Part of a small language model's weights.
Training: a variant of Muon for these matrices, 872M tokens, 3326 steps.
Each number is 128 + 32 x the weight over the matrix's rms, rounded and kept within 0 to 255. Layers, rows and columns count from 0. Numbers have three digits each.

# up: layer 4 MLP up, 1536x384, rms 0.117, rows 955-1001, columns 128-191
# down: layer 4 MLP down (transposed), 1536x384, rms 0.0562, rows 955-1000, columns 128-191
up955:125109108096172167103091140158113169111129147184102098096134137145116107128132059142195137107148182089105113139127111122108184112136094119082131135200173149130163099125123097125136093143160129
down955:121121121087125153130096122097108200122164138133108135120133148131089154151150104192101148132105134040088096074137124164145170165117105125146114130089157105140135137083200145177126122122147100
up956:172086123145078061129123095099119112154143128061135124078150167092123099080171122171114153127101136165178103094124127152111055103130155134167078103132150080117109131141071086091177148167183118
down956:153065126124068122130157137097072128142108102136114102140082070138106113115096138178154115194122125072056135087143139120122103129086127122121102138153132105103115168108210091082109111113122072
up957:089109162087147114074061086148123176048107151070096128157167110077138128087152139078138094173146188111069073131134118157116147134113128100105160089124116153153133150149145142097159109158098131
down957:152097160128162111142172129115113113125153158069100085130190121109131128127154158157116111138091179128175151114049104097145171191179156088149077097145154089085159120145151115137119122140127152
up958:091077063144134057154115135157154100103105176136130106108104187120148068139127078167188176129178164148173136127150151082156131150044204167113190104164141106185121057149145162105166110125153017
down958:108142188165079131181075114126172144101154121192090110180175084136154169171133186098130114126132139045112149114079119132111120066169184074127094143179150069061117162161108109093088103115131154
up959:126158099107149139169189123149153100115168136130184092093198179110048173141102139138158105142102094089122149136100053099103127121162165077119116092167114166097104131107060156111113177205167153
down959:150155152151139158164168157139075087099089099156112146103227110059101104122138124084146144155171128169169171140105072149115078131091148179068103110165137112135101132126155104143143161203179145
up960:155072131169106154179128067115176109162107082143097176099055084116153098139123127202091092098029155107107149105156068184111132187110018055125134171079216152136103106166121136121124139155195180
down960:156113106114121152129110180211115164157118160152079088132127129162080140136167191157171177124083183099106095126117101187099107160106175114105113187115120126142129154141148171157149118186146145
up961:227154104066115135170105164103108067079156168112143145140106094118120063115168152139114088135144132135158138158140129107180122078072125139120133129116169152163159161066088120152061084083070190
down961:134135173118098157096112095159200101159161017115126163159089149176214185178127110083176100155096099140098174163171094107168184136180056127121136159058150127140127088213096120122130158089096129
up962:144144128100097086099144165098100128071156092130125173127097170152120137081126139092107139150123093167108190152109116125151101134133103137122131090141112102059157187107134104124088192140101133
down962:173147105122136210130098138074178118188126095128208163105169110161122098110180126127141073147131124121082090150105099136134107152183093154124141193130149093128121117170135148174151144129107136
up963:114097097093131145171113110110162137096188155120125115177107153168107131166142127106164124127183095133158119167148130085145099109116123177173093170062115159121153071169143099096107107097105096
down963:131138093129066131165165132148084183175138164096109097124141124110148118157120152141152116134120100143116143175139085117126072091098078107088179080106157099179138126127178154124099142167184149
up964:108068140098143134087176143113178110172122125171158137089103112146120177134147133168147134097150132094104152133105130113082194108128063143114113193159151140155093090099085124105129136118093177
down964:134120118108135169147113077116132164149170155150132131123107166150068160169174141116164104125189116084210124105145079118126170091143132122179144157138160125142137095109114145101126115148155123
up965:179114101177142186097143118151128081111094251139095137165143200106164182142164092118083089164143072123090129131050171125153051162143076131148101027109131166141168114125122137161165128065135156
down965:162123162168145142037123155149115095175094147161099111096101121155123122114112124120135100143124096133160151184188129127141085190148137121158111115118118089148115173159169173180155084093148158
up966:154068155104130119160135101095167105122145151134108102117189159100176124144082136131104084077171098113071140115141131145140136121054116140106147113140161148110111115148120121116150156132097084
down966:075172130162178146115118090159139133127154114083135174125119133119174146155094120120120112081121123144147126075170101172074142137143132135204136111130109182128131143123142115178097152131083154
up967:171126145165191154157089164145122168131110106167094159133145072128075203146087069107079124112102096130125128106119158106142151124203116219114123094092177158143175108104139124137110169186042129
down967:137188121053091142063140137117076128119134101094098151168117090143099134131148073087123137133136113089106092180107087140141054118126132150139138114173157098140083160086089176164139156097185095
up968:100177133146157122123115164135116125147090114132130137100128130142150107116148172122083130128156102160107138121086188183165130102153098160090156139137145134112152123174105121120150158157117129
down968:147120132163128117167111099141151134133132147142125090152147106150159106119119130142153077138180069159128103104152154121140166097131122082177184135111064147159118182147103133134110107092121087
up969:144176127110107189158100117108099131109114143095171158109133142046162118128120148222137129160093138159061126119114134105165118084191118035104094099104164125139082150116169111110130182143135178
down969:066126160144137147155123128116085144139119123123148127118165175169187044146157106184151158122184092125111142142131127098113129124092162133115200092139110114168101095117145110083118097148181117
up970:166165173129183122140103133136110078122117094162103109079202137138194136166133175117112112164103107157123119092151045119129102132172124161110140139155088121191139089089096142154148159139179174
down970:134097105108124090091130094148097187153152171109163151096171110186198149159111127120105143118089136165159151119120079154155121155163151137179179143147171104158092070107132132178167091062115129
up971:173064124078111082123146137148079113163112116118144105102059161095182095171228072150106150171102100148177141217149106103160121102136138116154155061123114089149146197103108108105108143155102121
down971:080146138122134156123068175090141111161181151142146199181107093185143154072124132137118170080113130128100098119127103087177097080187142161150141102207133138139130118129081103100113137169127092
up972:099089112161122127103171125103128136118144132158167174136145105082175140021208120129205143175133133138128080145196142202228110051136194104097146168069151137099140145101211118067101065096126085
down972:121123078108086144146097094190180129171102137113172097167124070078092160127195202125096165062176084195065139118143104150097144033135169139155118062121198140137118107120056140115081096113181089
up973:145167137123131153154092128140145109071162126206111120155089095133103140144136151151138150124133151121116160121128123126109009111115109127170157138045152155130166120111112128096133145160062114
down973:148124069100137124128112154123061122175113122154142126110175187141139165130101093129098164134129139097076171132090175149173086076146108135142094166164095071099124152151145086151153127153096116
up974:171107144100173116174168166111158138148097141098111133135134099097119117146123135099175106155097123071147188155160089078114095154146150128134132133196112105119135145109153104098182082137175155
down974:172159142114135151111177114116070133126089093144123079192152086043214168181130163142072134137148094124070085117123163096094153089114152123121047110173127085095126133112164066132148102110151141
up975:167148101109109118103127107155128141199143129124107136147105126146096159162133138099127075075168158138114062155144199156106140182113119140187087128130145143103150150131165134145122142156065154
down975:077137158148189128106091112116167102065175146141168122111149170091119087155086105152131150124096134074146115102132174086134134110131124121079099079095125149116150146079092149159129117076181070
up976:117166151097172145133143107075091137066170171166143094117133161175169044058119119150105147141127189122158137143125131140144108131128113153128060156176100130159077125178142073102129132183152190
down976:141108166181128151089117124134118097168130140100099124144133198065144119162083099165107151143183091105094104169129079111102108090075147127096118107071094122103118130101156146104100106114175120
up977:117103118126110175141115137095119076188110165116151126122159101109119142148100125131117159123156060121134071202081125148113148122055110115130149118149066152157099134117141126096136142178148119
down977:176116096104100153122191133204124138059089139143077110122056167050121154114125154104106071172109138106114088149151123121142130116182170135084107152102157079115121151130147125114117153096056174
up978:099052190090077131159114129136166170180106171122155123122156151122072053119196107151123190155127164158196140147131088129141104080043172137131132172170147101115168100120143104169134054165107053
down978:181101120121135146122149158168170087030163054091179149171111153067135124099145129169173095131136136110173122159148157144097188140113183101104160118079113126170094101135142161093124149150167075
up979:158129165161132116105156129085127138096136139168083100139134133135110090157116150105132142174158150133165155128068107181088116090121179081139121156128108121114140090167190147098125169124088113
down979:228107093135181187147103149163154149093118115142151102133141126188136151121133095100116181115066111100135119111170112121119093204147104172115119159080162168079087146112135082130112122134108152
up980:095145141121112122146128144210152150173171087145124133154118118115104108132109160133121124163146161173085087128120152150082068122118080151106112089092126130158137147179132103110128127128101088
down980:125091175124187094126119114101090164096101109123114145116124074158111210103104105072121082099073191187137100101086129120201137092099112174102120097146125107168121127137118103120102125144085096
up981:103158100156120146146151122159129115135162131116123097134144076147144121170132151151151109102128152150149113152099101091151137148127176110183170167168067124095148122153149081141119141144144087
down981:157117150137159090152150081090116152139074080124127131160142156185128096119135120108100102072058106137150145147086172138176087112132180118115102155122129170193112175134113043109162134104145171
up982:195101107145152112162168137123091106105062119140162093089133085112081155092107155138105080158133094133144106119094110065148139129117168112136112123144125165140182090102152158142121162088100085
down982:154111104112129061186123103113126142109089143118177131109128105096092126090148160099109102093132156137160175110115109086126140133123110134131089100135125160095135052148132132176085139126117143
up983:191146132162172110209093051179096066189029140081129184143121087154163122157142097111090111148132105115185146089111121048095219129128155159156160174131124125155122145112132100158124098180172170
down983:114057142132181188128056128181106079103159148140155179116157082139099115120123106089103102079150095175187084159181150064122117120169150107179143169189088123139091073120128140157126138198140141
up984:173143143094174136142170143136091200166117063110166107115137117117163105131147132099148075135107155139136171141173107102150129151145115125068115130087156165110067155121098169129161134111113115
down984:148086153085080098147156140124135088141143122169089150149143119069168076209104135162091152132108152068123088180133153173109129118091119153108141132095058179146086138116148129118126127081159134
up985:142165089086097126077147142157127204067084148135068106146132179128102140107138106118168060127155150125141110135119133121059161157138189162181091119114132100160160162086165069083127138172096099
down985:168166113059102136154147130129107166138096123094090115172166158147135129149165115128129103113108097127115097165097081133120086065109157158145132129183133159107189163095132199095128062142149123
up986:207131194119115101248168117045170105134090141180104162126145212209095084194085089150061130078156026112100179153189083111020142109128136094170115060093061180182099134153074175182119138151108100
down986:160163083197112092148098120102142158160086115112093157081182119183104117157066111209108113035071151144066145144125171135099139058094137118236222134140037153093133140131074192147154118160132148
up987:106151084125074155079132158130069084120046126176122063035134135159132147206086130110135133102185072098132128093139174105110136105175126101083138150165128172161152053148176120117154138154155127
down987:114145122078121129147056114122126075101170157185159122150166140134122161109090116079123187160142087080083147106097131103124123179178142179082086102093196069118111100128071111115162084087063132
up988:081181070156149062107114151104129152049071094146137165125109110124143153150119155141124141130117116154150112093130133092153123145128143178156062126138120094112095099170143140073126131155092133
down988:059104158116098202150162106102118159132144069106114154124129203149145142130129120114144132123090079108079101166113166134081125160139113135085193157089121089081107088132153148134124124108120118
up989:153163144116126147152126133103078148074073145133124098112159124099130186176117156102169101149157132088138118156143130139136136144091126131097119094094126070161123107136102087130098137153099103
down989:174135138104122113089115136106100119138114139143103149062158150147118155072109090113123067129119141076090143119097097114178119167186168125106115131139139161170146111119142153109138148137150104
up990:106161150093148133116162107098146051062132107125165200143133147120065174128165154123136097166195135098135154130117153182111131119161140106095137172127133102132067100140129086080160149080163125
down990:112141112159148089099098201093095138137161099118061103056146137111112113090149095137125169117085139156113136113149062113102133075156103164112166112114129131116133133130101145164141149156108173
up991:135102093104135154086087205115084128123173054094103111075139138141127145132120110139128092172120170094148133150098155116124071107135085103158104142161077088070107186135085158160157134150130105
down991:111113139170117089117148085126099188132112161127130135180132158196115217104148127119119134069190149097185112122161096089138073133081175139111114143136142162143096145122122146118123190112160141
up992:089094155155143116068146131135154141136156124151118168144074119123149117143170111094121121108108157121070109110070110138108175065118110096045150153117121146091088146188085141134122117103107129
down992:147118110118103157119119111136074138099111089109106121110066164102097202173158130124171105089130116143165079172161095102135137133102144173128117138142157128154138079111096104106136198148112114
up993:118179144094123089150102092207085099170125083127201174089140138206072145121101157131141099149099116141164063137163118062095119137146087151126196111106099203125103096101120108096138070119098172
down993:186141177135116155141125093133072195144169166091123123085175065121106158119095071094064125149154124087120091090143170114113142125124149120102123154068092125063134134149064062157183127134120104
up994:142148114131103132108167170078137146156139099111111150109149193155148130097121193209107101164202146154168128107151201111085084111163101103074195098121104159107128115135122082183097126078107130
down994:191118115130093174121169142083130157143093154116113179186147156105101100178138124105076145127108154167182110149116140124165108101212113179147098143104184090124159131112163026078151121151123140
up995:138197154115133110092136122126098143113143166143140072144148098090087092102086161103141134130189108110120128083142176109130120157085142122109156148109182103149120095163126136132166175126127101
down995:144096171137138150127134161112103129149208102205087142137080127103125106085099113127079179148138127135083156162159179158090113129123163146082050116115085120130077157119106151130167172163174090
up996:131054124089082140107067129176147126096090192144153126116189164178159170201135128126051136134138077131112137202105135088143129166162128118151115128095134188155139157131130131176161156115124156
down996:136151190138170077098153129138142124135156122152120074080115113142133226075112124138159196126170184092200137069145088137127102126129079154154143109217127124149101076135078138089091130115109141
up997:125145108080125146146108165164095154146095129133152109176161190113104080126130142081175135174121094154163130106136158138072125162050185131208178105106104114129159158165139115132137142077128153
down997:077109069128105120193165122095053139108142172133182135170176092127136149142113136160048155157129106071118162136108128121137088150173128096118087163072214091133102090198150174098159122157184166
up998:080104132114147098131151167179100112087135136107099114059074111137110144168136153152051028172169162152117116113127152106137126146100085117140111123147120100111121127138123061181129077082127098
down998:166187156151103153150166077154109182179156086161099109141096094143087114178093105128195145119138154112120134117144152103126087107099131046125149160105133117194167143068144131105127133145183098
up999:129139124124101084143131094111089089109116138126122097116177145117120139161135105140114085160138124109083113154147153144109129172040139108148162139157107125117145125130137141165112104128167117
down999:122157148152136208075140108118098079135142105129104141071093115114133079146134135114175151160034171094118139153124119102136144093096096156108110131141127158093115122183099153155135114148179084
up1000:083143178169139104173121093192087142158116117131138092139140141135147112085142102149139137104148166067122170112123142080150174098109107115129142069151124104124142091149116137074170105098132120
down1000:187152113137146144090172106072071157143145149140134150133105179112104149142078118141154119115121133103064094215140154121145146119160152122146121136140068121119114097067135144128104123172173105
up1001:106128109118092104121125097123097068093146130117122132153080120142086161151137123129144129118127133157136126149099182119124078132125120073102116040149134158112104126165069111164133143173128142